config.yaml
head_dim: 32
norm: "rmsnorm"
qk_norm: false
attn_scale: 0.177
optimizer: "adamw"
learning_rate: 0.00125
weight_decay: 0.0
decay_fraction: 0.713
doc_mask: true
max_steps: 14332
Each number is 50 + 12 x the weight over the matrix's rms, rounded and kept within 0 to 99. Layers, rows and columns count from 0.

# layer 5 MLP up, 512x192, rms 0.106, rows 0-108, columns 0-63
61 33 46 52 49 35 51 38 54 18 43 39 41 41 57 25 55 54 49 51 62 41 30 58 54 35 52 43 48 60 50 34 47 48 30 51 38 56 37 38 65 55 49 33 55 47 34 35 40 58 52 61 75 42 69 69 59 49 60 40 71 53 51 30
49 49 37 47 53 45 48 20 47 72 69 50 24 43 70 71 44 63 42 40 20 71 52 45 45 86 53 36 50 61 65 39 58 38 71 70 50 66 45 53 50 36 26 36 45 50 36 57 50 56 55 48 31 46 48 51 57 58 40 49 53 54 64 32
76 48 39 27 41 52 71 38 28 41 45 37 52 30 37 52 33 68 29 67 55 45 47 49 62 50 47 57 64 50 43 60 42 29 53 66 46 44 55 52 60 37 38 42 64 61 50 74 72 58 50 60 36 54 50 43 78 46 56 43 56 52 52 29
48 39 43 43 40 70 63 60 42 58 42 40 33 51 57 38 58 47 65 45 51 62 46 52 43 59 19 63 68 55 55 49 39 28 38 43 34 53 47 41 58 40 48 59 78 36 44 53 57 36 57 61 52 73 52 52 58 41 55 47 60 50 76 75
60 55 40 45 80 66 53 61 67 47 44 53 38 37 31 57 62 36 49 76 53 44 50 29 52 68 69 52 53 75 45 44 35 39 49 22 31 60 29 51 48 48 56 41 45 61 73 61 30 46 38 32 35 46 42 57 69 61 58 73 45 58 62 81
46 46 73 56 40 46 55 47 38 44 33 62 37 45 58 46 47 36 52 33 48 63 57 44 84 40 36 68 48 38 45 42 35 51 24 52 48 43 36 61 29 34 44 27 22 41 44 60 52 42 31 44 50 29 52 75 27 61 40 57 22 53 36 59
60 34 37 41 41 55 36 41 64 42 47 72 50 54 59 72 39 36 56 44 43 51 58 44 51 60 50 67 51 52 68 31 46 26 44 36 35 62 43 53 36 34 40 43 60 77 44 60 37 64 54 54 41 35 41 40 36 58 35 53 48 82 45 27
72 50 52 51 61 46 54 68 41 39 53 44 56 58 58 54 54 51 43 52 75 52 54 61 44 36 44 66 56 44 45 49 53 25 57 47 50 37 47 52 54 43 60 48 67 72 39 55 69 54 40 56 74 53 49 46 29 43 55 40 50 53 66 67
67 42 26 59 60 65 54 63 65 70 44 41 43 34 69 42 68 71 28 65 59 51 58 37 38 56 59 34 49 44 61 57 56 35 59 32 73 54 50 52 21 43 48 72 35 58 50 45 49 39 33 74 62 61 49 40 62 46 50 56 38 46 32 35
63 71 70 59 50 50 40 76 42 53 47 57 51 29 60 60 55 60 39 61 76 28 40 58 50 53 45 38 53 32 52 58 57 60 69 66 56 41 25 53 61 41 31 44 44 59 57 55 40 48 61 48 44 56 52 67 34 47 60 43 44 53 49 62
31 76 44 57 41 64 60 62 42 49 52 28 70 35 38 56 61 61 48 45 69 63 44 19 63 32 50 49 61 44 59 38 54 49 58 43 33 57 55 28 72 57 19 35 64 55 25 44 70 76 34 54 50 51 52 27 66 45 51 51 48 45 60 78
47 55 56 55 55 33 56 65 55 51 43 39 57 65 39 55 52 69 42 58 66 51 49 51 39 66 56 64 41 53 35 53 47 58 60 48 44 34 32 31 49 52 37 58 63 67 50 34 33 55 70 38 55 44 47 34 52 44 38 53 63 37 58 38
61 39 51 56 42 58 45 67 46 64 49 63 30 63 51 29 60 55 48 58 64 58 39 53 61 57 58 48 59 47 66 50 57 50 39 42 29 48 71 37 32 44 54 50 76 53 33 43 37 49 57 33 51 34 36 53 50 46 38 42 62 46 55 51
35 43 58 31 68 58 56 31 34 84 48 28 51 33 55 58 41 39 58 52 51 64 48 39 56 45 34 43 54 52 41 47 24 40 33 58 50 47 56 55 67 25 46 38 60 42 37 71 75 53 64 58 55 50 65 63 36 43 44 51 51 42 70 32
69 56 62 23 46 67 36 40 45 41 56 51 41 60 35 46 49 37 59 55 44 39 52 54 73 41 40 61 42 49 52 57 44 54 54 46 57 45 57 52 56 50 34 33 66 45 47 48 54 52 62 35 60 69 43 42 47 44 56 55 54 51 48 41
48 64 52 45 53 56 55 60 78 66 43 34 49 63 64 53 39 36 56 55 38 54 42 28 67 40 50 68 66 37 49 35 49 60 60 68 69 41 47 69 30 48 71 54 55 39 42 51 40 63 61 53 49 70 47 63 50 59 56 40 63 45 50 35
49 68 63 64 45 53 51 28 43 59 70 50 62 53 57 42 44 38 76 61 33 48 57 37 52 37 48 70 53 55 34 55 52 39 36 38 54 42 39 65 68 68 55 71 61 33 40 31 57 59 44 52 33 50 75 55 63 45 49 55 51 52 54 49
53 40 26 75 58 41 57 39 75 38 45 43 47 47 35 37 41 49 41 54 55 44 62 52 29 52 37 47 39 42 46 56 44 39 40 40 55 42 58 12 30 68 58 53 53 49 47 56 61 44 55 57 45 54 44 54 45 67 40 60 61 52 60 53
37 54 39 51 55 46 62 52 64 47 60 53 52 46 60 60 43 53 54 46 58 52 64 50 40 55 46 36 57 23 41 47 55 56 68 42 46 57 49 55 49 51 49 19 52 53 45 56 51 51 39 33 33 67 47 48 42 63 33 64 46 62 69 35
30 71 45 46 48 58 69 14 63 55 48 45 27 67 61 51 44 62 51 30 66 48 44 35 48 35 55 65 60 31 69 43 41 40 55 47 63 52 75 50 52 52 80 43 51 58 42 50 45 52 53 61 58 52 61 53 50 41 51 42 61 49 50 70
46 61 50 49 34 61 60 62 48 46 37 38 42 35 42 64 72 57 43 39 56 45 54 38 49 34 57 49 44 59 39 48 46 60 69 37 52 55 44 58 50 69 58 35 52 29 43 47 66 40 32 52 48 54 59 50 44 38 66 59 50 65 50 67
44 47 42 48 48 51 44 36 54 43 58 49 52 59 48 54 43 46 57 60 40 42 47 40 47 49 58 59 50 65 43 52 32 43 31 65 47 30 63 26 47 56 58 56 60 43 54 46 27 53 67 22 43 60 42 43 39 48 41 65 36 70 48 60
40 49 29 36 57 57 42 52 43 48 33 39 53 25 46 62 38 64 65 69 35 41 55 43 69 49 26 26 45 47 65 36 43 45 48 37 38 49 57 59 54 62 50 55 42 48 47 43 61 55 69 39 45 44 60 29 48 60 42 51 61 63 41 55
42 50 74 47 50 41 58 44 79 39 67 45 58 46 66 28 55 47 48 51 43 52 63 44 35 37 43 38 56 44 33 58 52 39 61 50 45 62 50 67 62 68 68 55 56 55 37 51 73 50 54 71 24 56 67 45 48 51 66 63 52 43 80 53
57 42 64 45 39 37 67 39 40 33 51 58 44 43 46 44 70 50 37 59 44 66 36 62 51 53 55 51 53 36 39 30 46 35 69 32 51 55 50 57 37 53 67 52 49 79 47 44 46 25 62 63 36 29 68 54 49 38 42 54 51 68 65 35
58 70 63 50 50 66 57 56 51 46 65 61 72 36 36 66 69 59 41 46 63 75 38 45 58 57 82 51 59 45 70 39 33 38 46 33 52 42 40 34 39 56 58 32 45 70 45 42 44 35 63 35 31 46 59 54 43 46 64 54 32 54 41 53
60 49 40 57 44 37 61 36 48 58 51 57 75 38 54 58 39 58 45 47 53 65 55 42 42 47 54 46 56 38 48 47 56 41 50 31 46 37 34 45 47 76 36 48 60 75 31 30 53 37 52 70 67 53 74 45 52 55 54 36 53 35 43 18
53 63 63 61 46 50 49 49 38 57 32 54 71 34 67 63 47 63 42 43 60 55 62 44 46 46 53 37 56 39 64 50 50 41 43 50 62 47 53 53 44 48 44 60 43 56 62 33 44 48 44 44 45 47 45 36 49 36 64 41 81 44 50 66
36 57 65 31 50 67 36 35 52 39 69 68 65 60 45 55 35 62 52 51 60 60 65 66 44 62 31 49 44 32 50 58 45 34 28 56 48 59 46 61 46 53 59 47 31 63 50 30 57 44 49 43 51 55 60 54 47 53 43 54 42 56 73 58
27 41 70 62 45 49 31 49 53 56 55 51 40 50 62 51 60 35 44 42 47 56 44 55 50 61 70 58 48 68 60 21 52 63 50 40 35 68 51 42 61 39 57 50 38 64 55 42 39 54 64 37 69 54 56 61 09 58 76 40 54 50 51 43
35 51 62 52 69 60 63 50 66 45 62 53 61 62 74 52 45 62 54 55 54 53 66 44 46 53 51 27 53 52 55 50 60 49 57 54 52 35 58 60 40 55 67 50 47 51 55 57 61 49 59 57 61 49 56 45 51 43 44 61 40 69 44 43
54 47 59 30 78 41 49 60 55 43 52 74 41 40 47 50 48 59 62 68 47 46 53 47 46 61 47 48 60 62 59 55 40 44 45 35 40 59 54 75 46 60 60 70 50 52 37 39 78 44 65 48 51 45 50 36 36 47 61 30 20 52 34 53
65 54 40 46 28 48 50 58 38 53 51 63 34 71 50 66 43 47 64 40 42 66 60 51 61 37 48 52 48 36 61 64 58 52 72 35 57 23 39 56 51 65 50 44 48 37 45 37 43 47 64 40 46 50 68 32 48 45 59 63 61 68 46 54
46 69 50 42 29 43 51 41 46 58 60 63 64 54 69 56 50 52 48 63 63 44 76 51 57 64 36 44 49 48 26 60 47 71 63 50 57 59 40 37 66 39 57 32 61 64 47 49 55 49 51 36 38 52 41 48 42 47 42 48 50 34 47 51
65 44 50 27 45 45 46 66 71 24 31 63 43 58 45 49 49 36 48 59 39 29 50 49 64 42 27 71 52 39 33 48 47 55 70 44 66 33 48 42 39 42 59 66 59 67 63 40 45 39 39 31 54 57 43 60 45 43 68 31 50 51 44 48
60 46 50 29 87 45 54 41 60 62 46 47 55 64 48 55 44 50 64 33 29 44 57 56 54 49 55 59 27 66 47 69 50 49 53 51 45 38 32 46 57 74 58 43 58 35 40 59 68 44 32 63 52 48 62 41 55 57 65 59 66 36 36 43
64 60 44 50 38 51 48 75 55 33 64 46 58 33 30 40 57 44 47 58 61 47 39 41 45 17 45 75 65 52 49 47 45 47 58 59 49 54 53 64 64 71 31 56 56 26 47 32 56 43 32 63 41 26 45 68 58 39 52 55 38 39 25 53
37 54 56 40 48 40 30 43 38 59 36 64 46 57 58 76 48 61 35 43 66 41 46 53 46 53 39 48 51 57 47 47 44 57 24 45 42 44 59 46 32 57 40 29 30 51 52 50 67 67 46 44 52 49 42 50 46 35 60 29 33 47 85 44
49 45 38 44 61 48 34 46 54 55 28 45 55 62 60 37 42 43 57 48 52 28 40 43 52 53 42 71 34 67 42 55 52 44 41 56 56 62 42 59 47 52 57 61 49 75 57 33 59 66 74 23 52 34 66 31 64 49 48 54 70 75 39 59
65 42 59 49 34 20 71 57 54 50 62 58 20 64 55 37 43 45 29 54 49 45 38 60 48 24 47 28 45 52 41 74 53 57 42 48 56 42 46 67 56 35 69 59 54 58 31 28 44 52 47 79 35 40 34 70 36 32 65 45 26 60 64 65
38 51 70 61 48 38 56 61 64 40 57 56 65 61 57 46 59 42 57 46 38 36 47 65 40 50 45 73 68 75 69 63 56 54 62 38 70 63 63 57 43 41 59 79 47 58 44 59 47 44 52 40 41 42 53 47 59 54 28 45 30 64 54 44
43 51 66 44 65 41 65 29 64 57 49 61 54 55 48 66 43 68 54 57 39 40 56 42 46 65 54 25 54 37 53 50 48 62 63 42 44 34 34 47 43 48 31 55 50 54 44 44 59 38 52 63 46 44 40 32 42 52 67 57 43 43 68 68
39 36 29 45 57 57 83 64 58 62 43 39 53 60 61 66 39 56 47 59 36 30 62 30 40 47 66 57 58 51 66 45 37 50 49 46 52 42 37 48 53 40 37 34 54 48 49 45 59 47 32 35 56 51 42 63 42 64 44 61 54 39 35 37
58 62 43 44 81 46 67 25 38 27 44 56 48 53 45 43 26 65 51 42 65 53 33 87 43 50 39 38 58 42 54 37 67 34 44 47 43 56 37 65 58 36 63 59 32 49 49 52 47 26 44 15 52 56 68 60 72 28 48 56 63 49 30 70
37 47 57 73 53 70 59 53 39 60 28 46 45 43 66 51 55 48 51 48 53 45 62 52 56 51 45 70 45 45 37 58 29 64 54 40 58 58 64 46 53 51 47 43 38 35 61 37 47 66 56 53 56 48 53 40 29 31 35 40 58 44 51 47
55 73 36 54 45 42 53 64 63 50 46 63 56 53 44 67 46 55 68 39 48 49 27 25 63 50 50 61 66 75 42 32 54 36 55 50 26 33 32 45 24 65 43 64 41 41 48 52 42 54 51 67 45 45 56 47 27 44 43 50 40 55 75 61
74 54 71 79 41 39 63 40 49 59 63 70 63 49 47 44 53 52 65 62 74 65 37 47 28 53 44 17 51 64 49 41 61 46 52 53 70 61 25 42 61 50 56 46 56 50 45 36 71 52 46 45 47 32 61 55 41 63 42 63 37 63 60 64
55 55 64 25 36 39 59 65 67 41 61 60 39 49 70 49 50 55 52 61 45 51 75 44 33 61 52 36 24 53 42 48 41 51 76 46 39 48 66 62 63 44 27 51 40 48 58 65 31 34 68 56 52 36 39 80 36 43 61 50 33 49 41 53
52 43 54 62 54 54 50 27 37 32 52 49 51 41 50 50 51 55 81 51 60 38 60 23 60 58 30 66 77 42 76 58 69 29 59 44 43 59 35 55 51 51 55 52 66 62 49 54 35 61 57 48 57 50 39 68 37 48 61 56 55 48 68 32
50 61 32 54 46 57 69 40 27 52 61 39 62 31 34 59 57 42 45 43 47 62 46 68 28 34 70 53 54 44 65 44 33 50 49 43 53 64 61 43 57 75 40 50 39 35 47 46 45 56 57 48 43 46 39 46 62 41 52 45 47 51 50 72
51 39 32 52 66 58 34 48 77 57 53 44 40 55 57 43 69 56 68 38 73 55 43 50 51 70 48 36 53 70 63 33 67 58 49 46 53 63 51 40 51 38 52 60 42 49 56 54 28 63 65 58 60 40 47 69 41 54 57 62 55 76 75 45
36 45 54 41 53 49 23 44 41 50 31 80 51 69 38 53 49 71 39 56 68 83 70 51 39 55 84 56 45 77 64 43 58 74 64 49 45 52 44 60 42 42 55 54 44 43 65 36 60 44 49 29 50 63 25 66 46 59 51 61 59 58 42 49
31 49 49 40 34 58 36 58 14 52 39 87 54 30 47 64 46 53 49 52 43 54 53 55 29 47 58 55 50 56 40 43 59 49 61 71 46 57 32 38 27 62 51 39 50 28 65 43 62 31 25 49 26 37 29 54 48 69 48 60 54 59 30 27
60 50 58 43 34 54 53 52 58 41 58 62 58 45 44 35 43 50 49 41 48 36 27 42 50 52 31 65 33 58 57 49 49 54 81 49 44 68 43 26 38 65 51 39 64 61 62 50 47 61 20 59 80 53 52 49 53 43 69 41 38 47 40 38
34 59 65 53 66 38 66 48 63 52 50 49 46 40 48 61 61 56 49 46 45 71 43 46 35 42 44 76 59 52 63 52 31 50 42 59 50 39 53 75 28 46 44 48 47 51 63 61 38 55 44 46 53 16 55 72 36 46 56 55 66 71 22 50
58 27 53 36 37 56 61 59 54 55 58 67 33 63 49 44 63 67 67 50 47 64 57 71 55 20 47 43 52 50 46 65 63 65 61 34 40 67 51 50 61 31 40 40 38 34 39 80 50 49 59 44 64 47 49 52 65 55 31 59 54 41 49 60
68 55 63 46 71 54 66 36 32 71 38 46 48 47 57 67 29 57 47 47 49 56 39 51 58 35 62 40 59 46 65 51 62 48 42 39 55 17 37 35 47 36 41 61 52 45 41 72 38 30 54 68 66 57 33 52 57 56 41 55 42 39 45 57
44 48 46 50 58 51 31 75 64 69 44 65 36 39 51 55 57 56 55 51 46 29 26 71 19 68 37 58 48 66 45 37 59 35 37 48 43 80 39 51 46 36 54 60 50 30 58 60 62 49 38 42 49 63 37 55 55 58 47 33 28 68 67 51
48 65 58 53 44 61 56 50 61 43 57 69 63 64 55 55 70 48 37 57 59 56 67 55 57 60 41 48 44 40 35 53 30 50 36 42 30 48 55 52 52 46 62 48 61 35 65 45 61 57 47 56 27 29 54 44 51 58 51 69 41 62 37 26
70 51 58 61 81 61 48 51 39 47 37 56 52 53 48 69 68 19 53 45 53 64 59 36 53 55 56 67 34 37 56 42 53 40 53 45 44 33 40 67 72 53 77 58 40 78 48 39 61 58 61 44 50 70 35 29 38 58 60 56 49 49 38 58
32 59 47 50 68 40 29 49 65 54 53 49 60 48 44 55 57 50 33 42 62 47 34 54 52 36 39 44 43 51 56 56 59 60 38 28 38 49 64 52 37 42 62 51 36 58 72 49 47 59 42 46 40 43 35 58 39 68 40 39 60 63 44 51
51 17 37 78 55 43 47 43 68 55 56 36 36 50 50 48 29 41 34 34 50 45 48 45 59 31 66 45 45 52 51 49 71 61 59 31 62 55 52 46 43 49 55 56 54 50 72 58 71 44 54 65 39 53 45 49 39 63 25 45 37 61 61 47
38 32 58 62 48 61 57 61 53 53 50 56 57 52 44 63 77 46 55 47 52 42 29 34 36 79 45 50 44 66 55 33 57 79 23 33 55 77 60 37 38 46 52 43 53 60 65 40 50 69 50 42 60 57 43 51 42 63 48 62 65 71 54 57
59 52 51 57 55 43 40 56 71 54 51 54 44 56 41 56 36 53 54 41 51 76 62 47 43 63 53 52 58 65 41 42 65 50 62 46 39 57 32 51 31 51 43 41 46 33 74 58 68 46 34 44 39 67 49 55 32 69 20 59 64 55 61 35
37 48 56 48 59 54 47 48 38 63 52 38 54 44 35 41 60 44 45 76 53 56 35 47 47 46 35 46 82 64 68 47 59 47 52 73 52 56 52 46 49 54 49 72 50 39 47 57 61 36 40 26 47 34 55 67 75 37 76 63 73 44 51 50
44 17 34 53 51 28 55 37 37 32 44 78 31 47 51 51 52 51 47 46 53 63 48 41 42 54 22 42 47 47 41 42 57 60 63 69 32 51 47 49 77 40 49 36 64 41 50 40 39 48 57 55 37 54 46 33 66 45 40 71 51 66 30 72
61 32 45 43 48 45 46 29 32 40 51 77 61 34 39 57 48 50 53 53 49 53 49 36 58 51 40 54 54 54 42 55 31 75 46 61 49 74 44 60 54 52 52 46 57 48 53 52 42 50 47 45 45 51 69 46 54 54 69 60 44 36 39 69
37 58 43 37 52 48 60 60 32 27 29 45 50 46 58 46 49 45 57 60 48 75 67 59 48 36 54 72 54 44 56 41 31 35 56 48 37 39 61 33 29 42 55 43 62 51 70 43 51 43 43 55 50 46 57 35 45 42 56 35 48 60 36 58
48 53 63 47 41 40 37 48 65 44 34 56 50 45 68 55 27 38 46 72 63 43 56 48 41 55 63 50 27 60 27 41 42 46 58 59 44 56 62 55 42 36 42 36 55 44 41 54 65 50 44 59 45 61 26 54 45 34 52 47 50 47 49 40
53 55 52 57 75 68 31 29 46 57 63 56 43 44 70 54 54 43 70 59 65 33 47 55 76 41 49 58 37 49 49 53 62 24 43 25 47 50 31 35 49 51 44 44 55 39 55 38 44 46 31 55 36 35 52 44 47 55 44 27 57 53 78 58
39 66 55 44 50 37 33 54 35 36 37 21 57 67 47 51 44 44 42 48 33 41 61 42 48 46 54 68 23 44 44 47 28 66 55 55 45 50 65 54 42 38 78 52 38 45 52 65 47 36 69 61 61 46 77 50 51 47 48 66 43 53 42 48
36 22 34 42 84 53 56 35 47 34 60 59 39 67 52 57 53 40 50 28 63 59 50 39 61 63 31 39 65 72 73 45 62 65 45 41 36 52 46 77 56 59 53 48 74 39 41 62 65 67 54 44 50 51 60 58 64 56 42 50 66 21 52 39
58 34 13 66 42 54 47 55 63 51 48 58 49 51 35 36 65 56 64 51 24 47 44 58 37 47 54 39 69 43 54 31 27 60 59 62 51 34 53 49 51 32 39 41 43 60 56 43 24 43 29 61 51 60 52 56 49 57 27 51 45 48 54 64
62 15 36 32 37 31 57 47 49 36 46 46 63 43 54 61 58 46 47 70 68 46 64 34 58 47 51 50 41 38 36 56 36 58 53 60 54 62 53 57 40 41 36 55 30 46 62 70 44 50 41 48 42 56 39 58 51 59 50 56 74 39 63 58
54 60 71 43 50 58 62 73 37 57 50 49 60 51 64 44 54 43 54 56 54 67 59 57 47 57 68 63 60 41 77 56 57 52 62 56 41 63 53 67 79 43 28 46 73 29 40 47 62 49 58 50 59 40 60 43 44 58 41 44 60 47 30 39
34 44 75 54 60 45 89 32 43 51 61 60 37 45 39 25 27 59 50 36 57 52 56 66 37 65 56 46 63 38 59 47 45 61 49 40 51 54 32 47 80 53 35 47 39 40 51 33 54 41 34 39 40 67 58 64 21 29 35 56 42 52 67 60
34 23 74 76 44 50 43 61 36 24 47 64 45 38 41 61 33 57 30 44 52 50 38 34 50 33 54 50 88 76 55 44 66 59 44 69 48 79 62 78 34 39 49 57 37 52 45 25 52 66 36 55 30 37 50 41 41 46 52 62 51 40 37 54
54 49 55 54 60 50 30 54 39 32 58 51 46 59 41 50 50 33 51 58 61 59 47 51 49 58 44 48 43 45 47 45 61 70 61 50 59 34 46 86 60 40 65 80 33 46 24 48 48 48 67 47 59 43 43 52 40 43 37 58 52 55 62 50
56 37 54 29 47 59 53 42 77 56 39 50 59 47 49 35 51 67 74 59 39 57 60 41 41 50 44 51 69 61 54 62 53 63 28 30 73 48 57 41 57 55 60 71 46 60 55 57 41 52 47 52 74 57 34 57 49 31 36 57 51 37 45 48
56 48 56 55 44 56 45 46 41 66 48 56 27 57 40 79 49 55 50 53 60 47 32 54 65 57 62 70 52 54 51 45 56 38 43 44 47 45 26 40 51 40 34 60 66 48 54 65 27 55 53 46 31 54 31 52 46 59 37 57 47 57 39 73
59 63 57 40 41 44 36 56 39 63 60 30 57 41 53 49 55 37 60 48 57 59 43 47 55 38 55 67 76 51 40 41 31 37 55 46 57 32 48 31 45 46 52 51 57 39 48 46 36 61 41 37 45 75 39 70 55 39 59 70 62 52 53 55
39 55 43 50 58 51 61 68 60 80 43 57 65 64 52 48 59 38 46 36 45 43 31 55 27 61 50 45 53 51 43 38 50 55 45 46 45 53 50 29 66 24 46 52 50 24 78 49 42 52 44 41 61 40 42 76 54 38 60 58 42 42 61 31
55 39 39 35 45 61 51 61 47 39 69 41 47 43 41 44 25 62 42 44 31 32 48 44 59 45 41 52 42 52 35 41 54 37 66 44 37 52 59 44 44 51 54 57 59 44 27 41 54 62 55 40 70 42 47 50 37 27 56 70 30 57 73 58
65 82 44 56 30 60 64 39 35 56 65 40 49 67 31 65 61 80 66 57 73 38 77 61 53 43 44 63 48 39 45 60 53 80 23 50 47 49 29 48 68 49 54 45 41 61 23 48 66 54 66 50 48 35 63 47 64 40 53 36 83 35 53 43
41 48 42 52 77 53 46 33 70 61 44 45 39 35 55 58 50 65 43 47 65 42 45 44 45 67 38 46 44 38 38 48 61 55 53 48 58 37 47 50 43 49 59 23 55 54 53 59 51 50 45 42 63 61 50 50 59 62 35 31 41 54 56 80
38 55 65 59 40 48 51 58 36 44 29 49 69 43 35 53 49 66 53 46 61 37 51 40 50 29 79 49 23 31 55 62 25 67 51 49 39 44 67 34 57 35 46 31 44 65 49 62 46 44 65 42 52 33 56 44 42 56 45 54 53 61 49 46
50 48 41 57 59 42 51 46 65 54 59 59 48 36 51 34 61 39 38 54 26 44 67 36 51 65 60 30 48 78 55 38 68 54 32 36 41 63 65 47 42 45 47 67 66 55 56 54 50 50 37 35 24 59 65 56 45 43 63 56 54 34 50 40
28 59 53 41 61 55 46 54 49 45 48 61 54 54 32 64 26 54 28 48 43 41 58 50 80 26 61 49 70 24 39 53 43 52 59 58 50 53 41 44 62 60 38 48 66 60 48 61 59 54 73 33 54 60 67 56 76 30 61 49 67 35 44 42
69 37 45 53 42 72 49 55 51 56 63 32 64 36 26 47 57 35 40 49 64 26 53 40 46 63 57 56 35 58 46 37 45 48 52 50 77 50 50 59 42 29 50 35 74 40 51 23 23 53 46 35 51 46 52 48 50 51 60 27 56 39 44 39
38 32 34 39 71 33 64 58 36 73 60 51 57 77 49 36 65 52 52 53 44 53 42 58 52 39 63 53 39 30 51 49 62 40 81 34 45 53 28 48 65 22 39 49 61 35 70 60 58 39 53 34 54 60 53 64 49 54 60 59 48 36 49 53
34 44 53 55 33 42 28 60 52 50 33 48 53 36 52 56 40 62 49 61 50 44 49 34 66 51 32 63 29 40 73 64 37 54 36 61 58 51 58 61 42 51 52 46 45 53 59 27 39 63 41 41 59 36 64 70 45 33 53 47 44 57 57 43
35 50 63 33 44 43 52 33 46 48 65 44 41 66 56 46 32 51 33 41 56 65 51 56 61 55 68 62 51 64 64 43 60 64 43 46 31 74 62 55 68 69 61 61 40 65 42 56 55 44 61 24 58 40 58 65 71 47 45 76 63 36 32 28
55 45 52 60 59 46 54 40 61 64 61 29 47 53 52 57 47 61 47 29 57 61 67 51 52 60 60 51 44 44 58 48 60 47 43 57 55 64 72 70 49 67 44 59 64 36 45 48 30 48 66 47 45 67 64 86 54 35 48 39 46 67 56 64
45 54 43 51 53 37 33 43 36 37 53 65 35 52 40 48 54 33 53 58 80 59 36 54 55 51 66 30 41 56 33 36 52 49 58 59 33 43 42 49 69 43 52 53 66 67 60 65 58 35 52 47 54 38 31 30 52 42 63 46 37 63 42 49
63 61 38 69 38 27 26 56 27 37 36 27 34 46 59 55 62 55 42 61 68 44 52 81 70 48 29 47 53 57 20 64 53 37 40 29 53 64 53 44 24 44 41 66 61 42 32 40 39 72 57 58 56 41 47 44 51 30 39 38 53 62 43 40
64 53 70 35 29 49 50 46 37 63 57 59 52 51 55 60 56 68 36 53 43 50 41 55 51 48 73 72 40 63 42 57 34 47 30 60 55 63 50 34 61 46 62 34 47 45 47 62 25 52 61 35 49 49 69 63 45 65 58 46 54 27 27 48
57 57 42 62 44 35 51 65 60 49 43 36 51 49 44 54 42 65 33 62 49 44 49 45 46 58 35 58 44 68 50 21 50 54 48 52 41 33 54 59 44 24 38 53 39 62 43 66 65 52 65 53 36 54 23 53 35 57 32 59 37 53 41 41
54 51 36 56 46 42 38 50 66 49 59 34 48 36 46 30 64 50 59 47 64 57 55 48 58 41 50 56 59 51 32 56 51 48 72 37 55 64 37 44 39 42 35 33 55 43 46 58 41 62 32 50 61 61 45 49 55 61 39 41 57 40 53 46
64 59 65 44 32 55 53 35 47 45 64 51 52 49 42 61 49 62 36 61 25 37 48 49 72 26 45 35 51 46 72 63 45 53 50 44 44 50 67 41 55 63 40 65 42 59 52 58 68 57 49 31 72 55 46 55 42 60 69 31 45 44 44 40
50 50 27 54 52 70 53 50 39 64 45 64 38 46 52 67 55 49 59 47 39 61 53 33 57 50 60 39 58 52 47 60 35 31 30 23 41 35 41 59 53 61 50 32 42 52 48 50 48 61 53 43 34 51 57 34 38 39 25 64 32 82 49 60
60 41 39 36 47 33 54 40 26 47 41 46 55 48 48 47 50 51 53 43 32 68 43 38 53 48 54 44 58 40 57 51 45 80 37 57 53 39 56 50 46 55 26 64 52 47 54 60 40 58 59 46 55 56 50 62 47 43 55 62 48 25 64 59
70 59 84 82 22 46 78 38 71 61 59 66 45 55 41 12 50 48 59 41 61 47 40 39 46 53 45 42 51 47 72 46 43 44 50 44 46 67 39 34 39 57 56 57 58 61 33 43 43 43 45 61 51 41 71 44 52 52 60 48 43 45 50 51
60 38 39 45 44 36 51 68 66 36 53 47 40 59 48 39 66 42 52 58 50 60 52 49 55 48 40 53 57 51 28 51 66 65 31 39 38 41 40 53 28 47 53 46 56 34 55 26 59 22 38 49 40 70 37 68 55 41 70 67 61 60 47 49
61 53 57 58 44 42 43 60 24 41 60 33 27 40 53 63 28 44 31 47 55 62 49 44 39 40 17 45 25 35 59 71 49 59 60 38 35 39 39 47 62 55 56 41 63 37 51 57 74 56 41 35 61 72 42 45 73 52 50 58 60 24 40 46
35 48 51 56 56 51 31 62 47 46 60 20 54 62 47 68 47 52 45 46 76 50 55 49 29 62 48 57 39 58 46 39 77 34 63 57 67 54 52 32 40 49 73 48 53 22 73 71 66 34 26 50 45 64 49 53 39 67 28 49 63 50 48 54
57 53 51 37 57 63 63 47 47 59 41 57 72 43 51 51 59 33 28 43 64 51 55 41 57 54 38 50 51 38 61 71 48 34 41 45 51 54 43 58 45 58 46 74 45 44 35 41 45 64 44 71 45 55 60 43 54 59 70 72 23 45 55 47
67 54 51 47 62 46 39 55 63 48 65 65 62 59 46 50 60 45 48 54 63 48 41 69 48 33 62 74 45 51 45 60 40 32 55 34 47 65 65 77 53 50 33 56 69 65 51 50 60 62 52 63 36 53 45 27 47 49 51 38 53 54 44 62
62 42 50 54 45 59 31 56 53 58 26 42 48 65 43 51 41 68 74 47 53 45 42 55 35 48 56 51 49 67 62 39 59 54 42 47 46 51 56 55 37 32 49 55 42 51 42 43 48 38 55 35 44 54 50 56 36 55 47 43 48 64 58 46
70 49 46 45 41 60 60 47 48 35 47 64 39 68 54 49 74 38 64 41 53 71 47 44 37 37 65 42 47 72 77 57 55 38 36 47 48 49 35 49 36 45 60 43 42 77 51 49 67 41 43 52 46 55 33 48 32 64 19 44 42 51 64 43